Each number is 200 + 40 x the weight over its row's rms, rounded and kept within 0 to 999. Layers, rows and columns count from 0. The size before them is the row's rms in percent of the matrix's.

# up: layer 2 MLP up, 512x192, rms 0.0604, rows 406-417, columns 0-191
# down: layer 2 MLP down (transposed), 512x192, rms 0.0538, rows 406-417, columns 0-191
# gate: layer 2 MLP gate, 512x192, rms 0.0621, rows 407-418, columns 0-191
up406,094,162,206,240,238,248,173,175,208,222,181,185,112,208,195,177,234,188,173,173,228,183,222,197,249,197,161,185,307,166,215,201,157,202,221,153,179,258,185,185,249,214,163,261,209,168,125,123,233,165,163,200,217,126,204,207,139,156,188,228,148,108,201,121,252,175,132,288,148,192,193,239,167,187,248,285,220,170,196,241,202,220,182,162,137,136,272,203,231,186,204,253,233,211,260,229,225,183,166,252,172,224,229,214,233,216,207,210,197,125,189,182,249,234,248,160,193,195,277,221,166,253,234,157,251,216,181,136,211,151,186,209,252,79,200,218,155,264,270,149,202,240,184,168,161,237,224,144,220,189,194,214,235,177,158,225,181,192,246,205,238,174,164,172,213,172,194,238,79,261,191,254,249,208,190,217,229,164,185,233,214,183,222,183,232,199,186,265,281,145,195,195,153
down406,095,168,247,166,218,173,147,215,253,147,228,205,173,259,206,285,176,220,154,175,236,170,239,197,217,208,208,222,264,156,172,228,251,217,190,135,175,181,229,168,229,231,154,143,238,165,96,174,256,195,172,169,227,166,258,128,151,193,91,251,219,189,269,149,252,159,151,261,261,242,158,254,248,178,265,182,228,141,214,198,189,231,196,223,157,195,238,270,277,224,200,185,216,176,207,191,210,121,257,171,141,203,220,219,235,212,96,244,191,226,157,263,172,183,274,220,142,177,195,192,222,208,187,199,255,88,243,228,186,209,191,188,255,239,195,183,135,172,194,223,209,191,169,130,229,259,118,178,179,211,181,192,217,213,209,246,139,166,226,208,161,171,181,131,193,167,177,227,150,204,146,231,219,213,208,179,221,155,202,181,258,194,193,266,206,273,159,219,259,173,218,172,199
gate407,097,254,243,144,229,147,225,178,200,272,279,191,198,176,211,244,180,191,189,210,198,209,169,174,154,180,160,250,143,264,190,209,282,181,221,242,181,210,195,186,214,222,202,179,202,264,251,159,181,214,228,254,210,213,180,202,194,212,177,210,134,220,233,269,205,195,211,144,311,164,176,180,172,170,211,169,214,190,175,187,150,219,227,203,209,179,159,193,210,248,197,265,208,171,214,262,108,150,302,172,287,237,193,149,194,236,226,188,190,132,228,200,173,178,258,256,215,216,240,120,146,162,250,183,128,168,252,232,255,258,242,250,257,183,200,111,189,211,215,163,243,230,234,155,187,258,247,223,167,232,165,248,191,181,182,130,271,169,183,176,150,210,161,191,176,165,211,189,303,149,223,179,133,246,216,186,211,231,138,187,213,181,259,121,177,198,293,220,169,243,148,248,186
up407,102,199,205,133,155,129,170,175,217,161,189,199,246,196,70,224,292,233,133,211,250,181,192,220,146,209,192,235,159,171,133,173,222,161,264,219,231,216,265,148,222,213,220,230,221,253,200,159,200,210,223,214,226,171,265,281,158,226,196,173,189,205,157,192,145,199,158,139,273,230,147,185,225,193,176,200,213,272,206,145,190,203,257,181,179,178,176,125,217,299,164,208,145,189,252,173,183,150,265,218,210,187,172,174,223,220,252,235,198,225,158,197,212,221,197,193,265,222,198,174,173,158,247,250,244,280,166,191,213,151,210,173,181,218,240,111,171,80,249,258,234,194,218,191,209,202,201,210,104,201,216,249,136,190,182,176,165,195,181,270,147,273,172,185,188,223,231,195,173,145,183,225,175,218,171,136,218,222,133,128,218,186,263,162,184,259,164,193,212,256,217,192,154
down407,102,122,177,168,149,238,135,158,198,286,182,127,201,275,215,180,220,144,213,183,184,130,196,274,240,132,160,149,206,297,230,246,201,233,206,164,142,231,232,217,176,181,211,193,161,182,203,217,209,179,177,209,179,178,197,226,155,238,231,175,191,206,157,190,204,151,190,189,174,235,232,170,204,229,214,97,160,180,185,187,214,220,159,236,210,170,239,178,206,159,192,183,262,305,278,224,214,204,109,212,184,153,276,163,162,194,219,190,255,253,137,159,209,129,193,151,263,219,188,168,171,170,171,293,246,224,200,142,158,197,213,182,205,197,199,207,220,278,211,206,199,216,143,218,216,155,211,257,193,176,212,247,221,227,227,192,125,218,219,175,175,233,280,265,207,282,188,224,115,209,294,265,241,184,136,219,175,181,189,191,225,276,196,232,239,248,216,219,151,222,211,156,263
gate408,097,208,263,210,149,259,199,209,202,268,199,151,156,150,155,126,211,191,185,182,216,208,224,210,261,221,228,165,192,236,147,169,238,170,175,247,200,183,199,170,187,205,148,224,127,225,227,145,186,233,251,129,213,211,243,210,146,221,217,162,192,197,188,266,189,245,239,212,207,155,245,140,175,237,254,151,204,239,233,222,213,237,194,158,246,235,144,212,199,226,187,166,183,189,251,148,63,207,152,196,290,255,240,182,165,250,178,185,230,216,215,238,294,202,271,111,245,238,208,243,159,261,220,203,158,264,170,240,178,172,193,224,229,165,228,173,275,217,211,233,176,263,138,261,167,245,226,316,153,224,232,179,204,220,214,246,212,274,166,242,203,187,175,312,212,168,223,133,248,192,219,196,162,216,218,187,186,213,167,227,219,211,187,131,194,153,207,200,159,153,132,240,215
up408,097,189,204,174,208,199,229,264,217,212,195,133,255,216,175,198,193,213,224,164,215,189,294,193,177,182,227,233,223,223,236,168,215,213,216,146,197,254,224,194,169,168,157,231,214,109,150,189,266,229,208,169,227,295,199,236,263,209,276,136,219,150,200,256,145,279,201,162,278,165,169,168,225,160,200,181,144,244,166,211,205,86,208,170,270,175,196,227,202,212,208,190,156,164,175,167,250,180,162,131,237,165,287,108,210,212,185,158,200,195,161,247,268,221,222,222,244,189,167,135,159,234,197,284,162,196,171,197,242,235,189,175,158,139,167,303,223,212,168,241,104,247,131,194,174,153,184,197,244,205,173,197,228,149,196,242,192,221,239,222,198,195,218,227,268,226,212,209,180,316,281,243,196,213,246,238,182,219,179,197,220,175,114,185,155,188,174,162,211,216,197,195,199
down408,098,246,239,139,210,152,100,171,211,93,188,182,195,216,206,232,227,157,253,229,157,252,140,203,235,237,256,172,161,191,210,197,128,205,163,169,176,207,277,208,259,210,127,134,202,210,195,210,220,209,169,243,193,245,278,204,150,172,155,253,297,244,155,190,208,160,191,181,177,222,201,207,274,161,215,273,243,198,264,197,193,206,148,221,173,176,229,183,268,184,291,249,146,208,163,231,157,162,174,222,193,181,183,180,215,130,134,178,201,167,152,141,145,251,218,195,196,231,186,207,220,171,189,215,180,267,202,125,163,153,222,266,205,201,224,221,206,225,277,242,178,175,181,186,228,201,174,281,130,159,171,167,121,252,179,191,235,195,223,243,192,267,196,150,173,183,196,198,144,174,210,153,175,191,142,263,211,187,151,279,248,259,251,213,200,156,244,154,198,161,257,194,217
gate409,098,176,208,223,140,212,190,163,165,154,218,240,168,191,171,171,196,171,185,133,244,203,133,154,169,212,144,228,204,233,242,199,146,222,230,198,193,221,179,201,203,252,194,198,210,255,223,196,131,207,179,209,130,140,166,231,199,166,159,256,140,216,199,187,181,221,181,196,170,198,142,147,171,211,251,240,187,168,158,236,224,247,204,269,267,168,201,146,227,199,247,185,108,231,197,161,147,167,222,192,202,179,248,257,210,196,202,175,209,200,238,209,316,173,276,103,201,177,210,183,250,216,112,171,122,272,138,251,150,238,215,187,193,125,107,200,225,195,198,208,225,284,234,200,199,252,181,258,219,133,247,138,214,162,173,204,145,293,234,177,153,189,96,246,282,163,232,171,257,214,152,143,160,222,213,199,173,206,241,208,196,123,180,185,217,267,184,223,170,190,200,205,201
up409,101,208,200,226,216,238,155,249,242,215,133,149,181,215,214,208,243,223,224,131,223,248,204,211,124,200,235,202,220,138,150,217,242,221,160,173,139,132,128,222,267,185,256,263,133,134,175,275,176,218,190,201,203,146,172,176,172,208,258,215,166,297,230,194,179,151,177,182,205,193,202,272,284,85,178,129,243,195,228,166,224,142,214,130,171,152,262,276,143,177,263,247,214,170,174,191,224,214,214,201,166,222,182,231,139,189,184,249,161,258,232,260,228,203,168,161,152,120,291,208,169,179,249,175,162,233,230,146,257,209,167,160,216,272,272,163,191,133,248,198,166,107,168,163,171,213,247,171,167,211,257,224,203,227,266,177,183,200,215,189,177,230,200,178,159,203,226,193,195,193,252,233,198,234,148,222,183,257,182,238,187,173,194,201,190,169,239,201,228,188,191,231,197
down409,103,231,197,222,162,176,233,179,236,210,251,164,173,255,162,192,241,228,195,169,162,200,137,188,175,224,258,158,216,207,187,201,194,227,198,159,183,152,262,240,203,261,244,242,173,254,193,225,209,144,158,257,175,148,145,208,264,238,192,181,177,198,139,279,243,98,215,175,196,167,222,231,196,208,256,186,267,210,221,215,164,237,270,161,208,187,204,279,233,161,177,206,149,221,218,221,143,215,245,256,187,250,221,198,173,230,180,193,193,129,254,190,196,279,178,141,194,216,136,214,270,268,277,173,262,164,192,188,173,173,183,175,266,259,254,123,212,190,179,199,139,281,188,176,175,226,120,158,263,186,204,193,176,211,203,217,212,246,205,193,175,192,233,197,257,180,221,179,169,199,148,184,165,179,229,216,270,215,229,202,324,230,274,176,117,262,160,185,124,175,198,292,220
gate410,106,254,195,195,255,290,279,219,210,212,252,237,193,193,254,294,191,203,183,196,206,243,134,230,240,207,190,236,185,132,209,214,224,180,144,212,241,195,206,95,183,159,219,137,264,209,254,130,209,181,191,215,207,254,226,202,218,212,224,202,187,238,268,177,231,236,203,181,153,177,150,179,223,151,162,224,234,215,184,180,215,276,223,228,149,197,182,172,234,229,139,197,201,233,164,170,156,203,223,144,131,190,180,268,181,176,210,211,298,198,211,232,187,150,218,193,131,209,183,113,250,235,212,136,159,241,191,214,174,236,225,204,244,178,204,238,200,200,277,189,184,145,208,234,197,156,166,232,223,181,159,232,166,319,150,201,267,189,149,132,271,155,189,130,134,211,273,201,254,153,128,170,207,177,210,194,235,214,210,269,279,193,205,197,233,210,187,220,245,229,303,231,170
up410,103,208,198,182,241,240,266,197,221,195,193,296,192,106,216,247,145,244,212,186,181,256,201,238,242,183,167,240,136,150,156,182,237,239,171,257,169,196,220,153,251,193,148,176,212,216,237,139,234,183,241,236,176,191,212,236,205,137,264,221,180,250,277,201,226,249,221,217,143,194,197,159,255,173,176,250,215,239,233,226,230,193,233,241,98,210,214,173,217,157,146,189,218,237,124,174,247,174,235,208,202,158,177,288,223,129,176,156,310,242,227,207,221,116,180,206,200,217,210,155,228,233,229,170,137,241,162,207,234,197,264,221,240,214,222,292,166,196,250,218,178,136,201,196,215,154,254,209,232,188,140,218,156,257,125,179,206,214,153,148,223,209,214,121,140,240,284,156,237,183,135,112,168,170,191,226,219,202,204,196,207,196,182,178,184,208,219,245,182,259,273,201,180
down410,103,139,194,192,175,203,110,183,174,171,202,274,256,153,174,221,210,231,228,174,136,205,169,222,211,218,252,241,184,204,214,149,213,225,237,241,181,209,185,149,190,115,174,217,224,223,164,246,112,180,278,255,193,131,189,209,207,158,201,241,188,246,188,210,227,146,236,236,195,169,168,233,279,195,224,253,141,203,233,250,228,177,212,156,270,158,193,222,112,215,222,188,201,254,206,233,211,213,193,294,295,207,203,167,132,182,341,165,153,239,185,234,194,128,197,218,214,185,232,181,184,240,174,240,216,279,204,227,197,162,202,245,206,229,179,290,219,231,152,168,189,219,247,170,188,223,310,157,138,220,153,185,166,156,198,125,194,257,226,225,120,181,212,218,210,187,211,207,142,266,249,251,133,187,216,183,191,238,236,184,156,203,192,241,214,209,237,209,122,189,201,158,218
gate411,085,212,227,127,135,188,210,259,208,178,192,276,226,195,219,214,218,135,238,220,133,134,171,154,181,212,163,253,230,259,231,177,172,215,177,195,219,266,175,173,189,230,192,202,201,211,256,227,199,161,166,264,199,194,189,217,260,122,236,205,186,227,222,266,185,168,223,259,269,203,239,203,252,168,132,239,186,128,282,234,298,254,214,175,231,210,202,248,203,226,152,241,222,143,167,204,145,174,208,284,227,209,221,172,183,244,189,130,204,163,189,224,150,255,285,222,249,226,205,200,140,195,176,176,158,268,175,181,207,233,133,162,143,174,191,164,200,298,181,285,158,232,186,170,129,250,225,190,181,259,122,167,151,190,177,215,203,167,291,211,154,189,102,177,169,206,157,162,228,163,242,191,243,209,212,203,216,183,170,248,130,228,230,153,217,206,200,220,242,186,272,198,184
up411,088,248,179,183,179,220,245,191,192,185,297,192,192,176,186,202,188,203,169,176,178,182,215,274,183,148,199,188,189,187,261,317,181,171,174,176,95,247,235,192,262,159,209,174,180,172,193,281,183,198,257,206,263,173,217,202,188,245,156,219,202,212,189,219,183,183,258,217,141,221,163,195,236,153,209,180,169,188,213,268,240,203,191,231,216,195,194,185,151,176,235,147,187,122,174,287,142,182,185,180,155,241,257,289,217,263,268,175,231,156,147,175,239,208,179,39,273,161,191,251,213,230,250,189,187,174,205,149,185,179,166,208,163,218,218,200,193,180,244,188,175,293,284,184,212,216,213,221,246,211,174,244,237,183,199,214,213,196,204,187,191,239,201,170,256,181,240,148,213,328,181,189,212,244,208,147,224,192,225,167,148,312,179,197,171,245,141,218,230,186,199,140,222
down411,090,263,188,195,201,174,180,213,173,247,168,158,146,154,232,170,202,170,174,226,264,237,217,191,174,161,103,193,152,158,205,246,219,196,290,180,139,237,184,209,228,210,223,226,323,188,225,184,225,215,214,190,202,161,234,224,178,185,251,143,238,137,192,150,199,239,226,139,217,216,174,232,183,249,133,240,236,240,200,171,222,263,144,153,105,190,150,159,220,274,90,294,221,202,263,220,192,139,192,115,159,173,190,286,193,193,229,153,163,235,216,235,248,218,240,160,129,191,197,170,212,137,191,159,202,215,207,203,196,119,255,218,242,184,177,233,289,220,157,176,229,207,218,169,240,251,243,189,205,252,194,113,157,260,147,164,237,150,130,219,173,215,203,184,164,132,183,196,200,159,139,234,231,180,156,190,160,230,187,168,208,195,189,224,236,191,176,155,168,200,220,171,196
gate412,096,196,214,226,256,158,185,239,245,240,231,147,151,181,150,224,303,167,207,254,188,185,122,210,170,284,254,223,248,161,202,176,181,231,184,196,225,208,153,148,215,260,190,189,165,195,295,260,209,198,191,188,210,116,124,207,178,189,165,228,243,219,250,164,186,205,189,162,237,160,253,176,86,222,239,213,225,179,273,114,222,220,196,193,171,213,255,207,250,151,164,189,212,276,216,206,220,216,125,134,166,176,134,212,177,233,168,189,245,216,268,245,241,167,226,224,187,190,231,138,244,166,233,235,273,189,227,197,275,219,162,173,154,229,173,152,192,177,174,257,213,216,173,207,177,207,239,212,237,240,221,213,191,193,294,281,181,170,174,183,200,184,176,195,226,223,181,195,111,248,231,217,182,271,172,125,231,205,109,162,157,182,241,255,237,213,210,150,204,158,147,230,153
up412,100,248,133,164,237,206,221,196,225,177,232,151,226,161,177,201,179,236,169,171,225,182,229,139,232,194,202,178,191,132,192,240,146,179,164,227,101,166,284,176,234,207,182,213,264,234,187,193,202,281,255,165,189,187,134,176,127,231,140,223,150,193,230,132,240,268,177,206,247,248,227,209,231,216,262,177,234,237,229,219,152,184,201,131,147,217,239,201,231,217,230,219,192,134,215,253,180,206,102,159,105,286,239,252,219,222,194,177,276,172,167,177,178,133,232,139,198,190,251,249,211,256,145,235,161,237,218,189,241,199,274,221,183,207,235,222,216,199,272,189,227,116,236,235,185,89,179,200,139,147,223,235,204,255,231,140,215,191,200,159,168,222,157,190,244,209,181,154,196,248,204,193,186,199,203,108,201,182,187,246,159,209,234,185,242,159,146,141,153,240,218,184,172
down412,099,294,221,221,282,220,202,195,165,218,197,259,229,163,190,128,215,259,130,244,235,216,169,261,247,214,161,161,213,202,155,159,185,187,171,142,177,203,270,143,246,188,173,196,195,218,264,147,286,225,178,206,271,186,198,246,191,229,220,239,265,117,229,184,313,246,174,209,226,230,164,167,191,232,232,248,204,237,187,188,254,253,170,220,199,227,231,128,198,169,192,210,250,265,275,261,289,220,255,167,167,151,162,178,230,153,181,174,200,195,216,210,284,180,222,237,173,207,225,179,173,158,231,206,170,197,192,145,168,211,191,157,220,208,151,156,236,142,208,153,188,136,244,193,258,201,222,205,172,271,285,196,219,254,159,236,146,150,157,189,214,241,195,183,192,261,204,206,118,153,155,214,161,185,170,134,213,163,194,161,247,236,181,227,240,166,155,165,207,146,235,131,226
gate413,109,283,220,181,187,273,220,100,183,188,239,229,233,222,194,94,168,220,243,255,257,178,197,140,227,237,144,203,208,160,155,276,186,116,122,232,122,198,266,207,177,174,156,170,177,152,243,243,181,296,197,195,221,209,242,215,195,171,102,219,222,107,215,201,279,167,200,214,276,105,211,216,201,234,195,189,217,182,162,142,264,149,166,187,274,186,186,226,221,240,227,220,187,245,162,207,187,179,230,178,184,216,212,172,198,186,194,257,254,129,258,201,201,137,166,173,136,99,179,138,208,192,200,213,99,186,203,178,160,155,182,206,220,197,235,173,176,249,176,215,223,250,167,220,219,117,154,198,145,215,220,186,238,199,236,206,197,208,209,235,171,161,231,139,211,132,148,200,187,185,206,201,215,235,249,168,139,253,168,176,214,239,204,243,159,154,196,192,208,206,205,192,215
up413,112,171,250,146,199,237,220,223,234,189,130,207,265,227,222,241,132,161,135,231,169,223,249,186,295,215,202,135,188,198,114,182,220,202,200,205,121,193,252,244,181,224,216,229,191,230,204,199,162,250,174,191,154,239,200,212,172,89,219,209,173,148,183,213,192,221,176,135,202,224,183,144,188,220,186,154,240,244,248,215,250,175,188,112,201,177,121,226,218,295,137,216,195,165,143,175,202,181,217,211,223,173,184,171,142,241,194,185,192,185,190,163,226,149,126,251,188,133,166,79,234,212,269,171,115,174,160,278,235,126,168,187,219,184,237,179,245,231,217,223,191,158,151,255,163,211,156,206,197,197,136,122,230,239,211,217,246,205,180,243,281,170,183,190,155,210,229,229,186,241,198,205,181,177,186,225,170,210,119,165,242,200,238,155,185,157,187,216,211,216,310,204,153
down413,106,234,238,141,203,236,205,182,204,178,160,225,244,182,194,162,139,147,162,229,193,175,241,165,272,182,284,191,223,201,130,193,221,215,175,251,163,203,247,209,167,189,199,215,201,211,201,163,159,291,146,191,199,203,255,184,231,108,200,197,173,172,169,198,228,246,179,210,212,213,167,214,280,250,198,218,194,242,149,213,307,129,234,183,265,176,121,201,259,209,187,206,152,194,158,134,226,200,323,263,179,205,186,125,183,217,162,157,206,165,168,180,197,259,152,199,207,173,199,118,171,162,266,206,128,178,204,241,239,192,184,153,233,277,199,186,241,243,217,131,170,200,208,229,242,184,232,169,173,233,152,69,242,200,223,212,194,194,201,224,259,150,223,192,197,204,178,213,230,163,201,225,231,225,219,242,193,240,78,190,216,236,254,183,121,161,141,208,144,239,229,194,243
gate414,106,206,247,185,275,150,252,184,203,150,207,206,197,260,257,225,194,294,209,170,163,127,203,193,186,175,279,106,264,166,181,261,127,178,184,213,240,133,205,138,164,176,181,307,177,158,249,186,151,220,238,155,221,215,165,148,258,255,168,217,198,229,245,267,192,171,229,251,190,158,180,181,148,253,194,176,183,204,234,213,202,129,208,185,150,202,235,293,179,163,186,243,269,208,152,224,244,292,172,266,163,177,220,143,178,208,144,225,223,193,190,221,205,162,241,222,170,158,207,254,184,192,233,135,200,233,106,175,254,256,153,262,213,187,227,238,215,221,103,206,137,163,268,190,108,169,157,171,180,223,229,186,200,176,204,226,206,160,200,168,155,175,204,209,226,179,213,173,180,214,281,192,213,175,160,226,192,105,144,232,191,191,148,216,194,207,187,202,196,195,212,204,193
up414,102,203,144,187,203,227,150,202,204,235,251,250,258,167,209,283,133,138,195,218,143,181,237,177,220,180,185,216,262,229,264,143,207,232,224,156,133,221,241,257,244,141,236,225,284,190,162,270,225,254,258,225,244,169,203,191,178,187,158,203,215,153,195,232,256,269,237,163,161,187,157,205,215,221,174,265,191,166,188,259,257,216,204,241,243,207,249,196,254,172,323,255,282,187,222,208,209,195,185,220,234,190,196,241,146,153,148,242,199,207,183,231,279,247,232,106,121,204,172,203,209,235,144,195,256,97,219,175,157,224,211,246,208,195,248,133,226,224,209,216,192,245,216,193,166,197,162,195,202,222,147,159,244,191,255,242,255,208,164,173,168,178,233,130,280,233,252,259,161,229,163,133,214,196,189,201,177,196,230,157,180,157,243,190,169,273,188,223,161,200,167,216,200
down414,104,186,176,215,254,233,207,236,239,181,264,174,217,152,222,183,194,172,243,165,188,233,180,190,259,162,177,188,167,217,195,196,200,135,210,149,197,214,249,235,229,223,158,171,188,184,251,250,199,244,176,204,188,159,118,232,181,226,221,126,194,142,161,230,234,230,184,247,249,219,244,192,143,193,224,166,242,259,213,288,154,234,169,230,211,142,144,158,244,189,193,210,199,147,158,171,268,69,205,287,271,272,146,195,257,107,176,290,164,266,194,167,233,282,208,246,216,222,235,145,184,199,183,203,185,165,208,277,132,210,175,227,184,195,180,171,147,225,212,203,249,152,205,239,235,164,113,120,182,177,141,176,251,166,248,170,210,203,141,128,191,203,179,159,197,173,196,229,183,190,191,199,285,149,219,193,249,185,243,160,259,194,225,208,204,261,174,131,191,189,248,209,210
gate415,112,240,188,247,167,255,269,166,255,140,193,127,158,155,164,196,289,217,208,151,269,238,153,228,204,196,250,195,171,162,174,260,180,181,227,181,273,191,200,145,142,131,197,190,207,161,258,141,189,205,79,200,207,207,159,193,235,195,220,233,201,187,164,221,153,224,179,174,181,201,188,169,238,277,217,213,199,240,244,218,202,226,147,158,223,205,142,185,224,238,174,194,166,180,157,314,215,236,245,274,143,166,289,220,113,185,193,182,133,189,184,154,218,162,294,218,147,94,185,216,181,179,226,231,211,209,171,251,149,199,200,124,180,145,168,233,180,185,184,193,193,233,172,195,170,161,219,184,186,129,162,204,276,224,216,230,257,265,146,200,215,168,209,219,179,189,185,261,168,234,228,177,177,150,203,209,213,148,167,201,230,222,189,176,153,262,159,194,274,169,269,201,156
up415,106,202,170,161,198,143,201,224,142,246,233,240,210,276,249,201,145,265,190,224,165,165,208,126,183,233,138,199,259,209,202,120,184,148,174,161,183,228,249,183,243,316,245,232,182,219,164,251,235,264,236,222,176,207,238,185,179,227,152,174,235,183,231,153,230,183,241,225,252,232,176,211,147,120,194,190,243,155,152,140,177,248,199,190,154,157,254,247,201,190,274,171,222,156,203,148,189,126,197,175,204,246,134,131,252,205,198,223,203,165,173,299,193,266,170,193,170,240,181,211,231,181,138,172,206,196,229,116,235,210,143,204,271,190,222,199,184,176,217,168,199,161,172,164,252,237,126,246,228,258,222,207,139,257,212,245,167,229,243,185,125,179,130,157,182,173,160,184,173,132,150,254,213,265,192,195,186,265,213,172,195,224,193,226,257,142,173,195,172,265,155,217,213
down415,104,263,151,207,190,175,189,208,257,201,223,118,154,258,184,169,224,218,163,161,217,181,178,118,209,254,221,198,205,228,221,233,85,226,293,154,276,161,220,212,199,207,242,250,216,155,292,156,224,189,122,248,221,197,206,202,240,217,152,210,197,243,172,284,187,192,231,177,220,184,167,229,215,188,189,206,202,178,176,273,182,224,241,222,220,144,202,162,205,160,207,178,188,169,204,218,211,308,199,223,144,172,215,185,193,186,108,202,258,157,152,216,181,250,226,205,208,259,183,192,188,196,166,241,206,153,224,206,215,183,202,187,167,177,209,174,230,288,167,165,285,184,165,185,158,142,64,217,183,272,189,218,159,207,203,327,157,151,216,252,251,174,189,199,198,130,180,233,223,111,142,269,233,216,191,201,186,198,188,160,123,212,217,186,226,191,169,177,224,190,232,225,141
gate416,102,221,213,220,147,210,226,235,216,233,181,251,185,152,198,224,189,144,222,176,205,169,126,164,227,156,145,146,236,190,194,168,247,154,264,161,176,135,255,183,146,161,254,237,207,240,235,237,227,266,222,158,233,269,214,192,247,159,200,183,189,223,208,271,148,210,209,193,180,210,202,251,253,172,130,210,136,184,198,223,244,224,236,136,182,132,222,174,276,220,277,169,161,200,238,214,219,134,154,158,138,209,222,179,195,219,247,204,290,195,183,202,193,226,295,180,134,224,157,132,174,209,225,232,124,219,168,227,252,230,192,169,223,187,164,201,173,178,258,215,148,253,149,179,193,202,256,214,195,199,224,166,274,219,202,211,256,110,138,177,223,210,180,136,131,173,184,196,213,171,161,207,184,186,169,248,171,305,182,253,183,225,227,270,245,215,195,136,254,214,170,291,282
up416,103,206,190,206,125,141,163,256,185,249,185,257,172,213,214,167,220,199,167,174,162,157,194,226,209,183,193,90,200,164,231,79,219,150,188,173,218,158,179,178,138,145,194,191,106,216,183,217,210,271,209,235,217,239,209,195,264,201,182,225,233,220,252,284,126,199,167,186,153,209,249,260,228,147,126,252,112,249,205,251,219,163,233,143,193,136,265,242,198,218,214,99,229,185,157,186,240,151,149,189,230,187,133,250,208,257,176,193,250,157,207,194,212,193,220,134,182,236,150,135,204,202,191,217,214,192,165,201,265,165,205,190,212,157,163,204,152,157,264,280,160,218,148,177,224,177,283,222,188,261,220,192,233,196,168,195,220,200,184,232,159,252,170,223,170,180,168,213,171,176,207,248,205,148,189,256,155,272,241,235,146,204,259,237,228,225,210,155,181,256,198,214,267
down416,101,260,110,176,218,219,225,207,206,159,250,209,231,193,222,221,208,237,264,199,254,256,286,202,184,181,176,180,207,144,157,157,246,189,245,191,174,227,176,173,141,220,174,181,207,124,145,232,167,212,185,245,208,217,205,210,226,253,212,168,208,271,205,227,153,151,182,154,205,228,145,256,218,215,178,241,165,200,181,216,194,96,217,162,230,246,222,275,180,170,156,148,248,252,173,174,198,202,172,225,180,188,181,159,210,142,299,206,214,281,210,235,211,106,265,197,194,177,142,193,193,261,212,215,170,226,196,172,198,220,237,264,243,203,213,240,238,157,230,175,196,182,275,103,209,164,362,199,252,156,230,193,151,168,180,193,206,192,260,220,176,237,285,240,179,143,252,191,184,223,231,207,187,205,197,167,268,186,183,230,153,166,191,201,277,214,269,206,196,264,136,250,211
gate417,100,169,205,190,181,182,141,154,227,238,179,196,178,253,225,216,208,202,195,211,161,184,143,140,165,188,148,213,206,190,220,228,127,231,295,103,166,241,215,182,270,251,224,223,181,259,262,151,248,175,175,225,223,261,209,229,211,235,125,179,170,164,254,192,179,145,201,225,264,163,165,264,166,167,206,160,184,176,159,190,143,214,151,222,171,90,188,173,216,191,262,155,148,241,121,234,163,192,283,222,180,159,136,189,114,177,195,266,253,197,199,175,115,220,154,213,124,160,231,245,189,215,167,232,167,244,229,141,246,165,174,164,260,151,178,185,212,234,209,170,192,166,156,185,167,175,140,158,213,214,237,154,225,146,213,234,234,203,234,193,158,168,211,175,125,186,199,209,164,114,170,226,141,187,194,265,218,152,175,178,185,228,149,111,201,266,238,168,221,149,228,224,193
up417,096,245,251,245,168,280,229,281,189,150,236,223,168,210,117,206,202,207,215,209,227,169,208,222,272,173,219,160,122,235,236,188,249,158,121,204,226,159,192,199,98,153,240,205,238,137,212,194,166,305,203,192,197,191,204,170,213,214,217,205,212,206,117,246,268,185,183,167,201,224,180,119,204,267,179,230,250,155,269,230,268,215,179,202,201,230,172,244,200,243,151,191,262,185,173,154,153,187,156,194,146,182,226,216,267,206,178,212,164,195,214,246,253,222,301,179,207,172,131,150,209,158,235,166,173,202,245,237,152,230,176,174,172,209,227,270,179,223,204,200,229,213,208,204,243,238,150,247,167,173,204,273,182,306,232,200,194,241,208,227,210,197,140,220,219,235,172,209,225,238,229,214,270,180,203,162,256,294,260,210,246,242,228,261,168,164,133,262,249,224,212,149,193
down417,103,238,228,194,142,228,207,138,244,223,192,154,228,294,184,167,204,239,181,211,227,186,181,141,216,241,206,183,202,208,220,150,180,168,183,178,213,165,220,246,169,289,242,219,125,254,274,187,237,309,202,231,163,169,233,215,192,245,97,234,169,229,159,217,201,149,146,274,211,194,175,212,160,210,176,134,241,163,212,181,163,175,158,189,173,183,209,225,218,274,216,211,171,270,167,258,252,273,240,255,122,168,196,193,233,155,71,264,208,116,169,175,202,209,176,190,187,232,228,233,193,184,215,107,192,163,254,178,164,218,250,176,210,195,216,234,258,199,181,240,266,236,177,225,187,190,44,213,175,236,204,225,263,192,284,215,178,209,213,206,137,222,177,193,264,153,222,213,192,204,213,224,213,230,245,175,177,183,229,226,200,205,146,157,205,234,229,188,153,199,228,195,167
gate418,108,170,301,226,204,220,211,176,277,164,256,165,240,225,248,210,178,171,199,245,182,139,226,168,215,208,210,198,209,126,69,253,134,187,295,190,182,212,216,229,113,212,237,158,215,183,197,249,194,211,174,269,203,212,134,180,176,209,200,202,217,212,224,178,145,261,115,230,197,169,191,248,207,218,182,155,183,227,235,218,239,196,219,144,192,102,237,224,180,215,151,138,201,212,214,212,182,233,237,202,216,244,157,214,201,206,170,149,210,207,126,149,237,213,205,257,212,235,183,296,213,178,124,183,178,215,198,174,219,226,226,262,119,196,130,232,267,210,186,183,239,218,160,230,156,172,184,168,252,205,194,287,185,201,243,213,208,240,209,259,202,116,160,170,132,210,195,222,157,268,161,147,232,135,236,202,213,199,238,207,286,158,175,230,223,181,127,268,164,161,212,187,141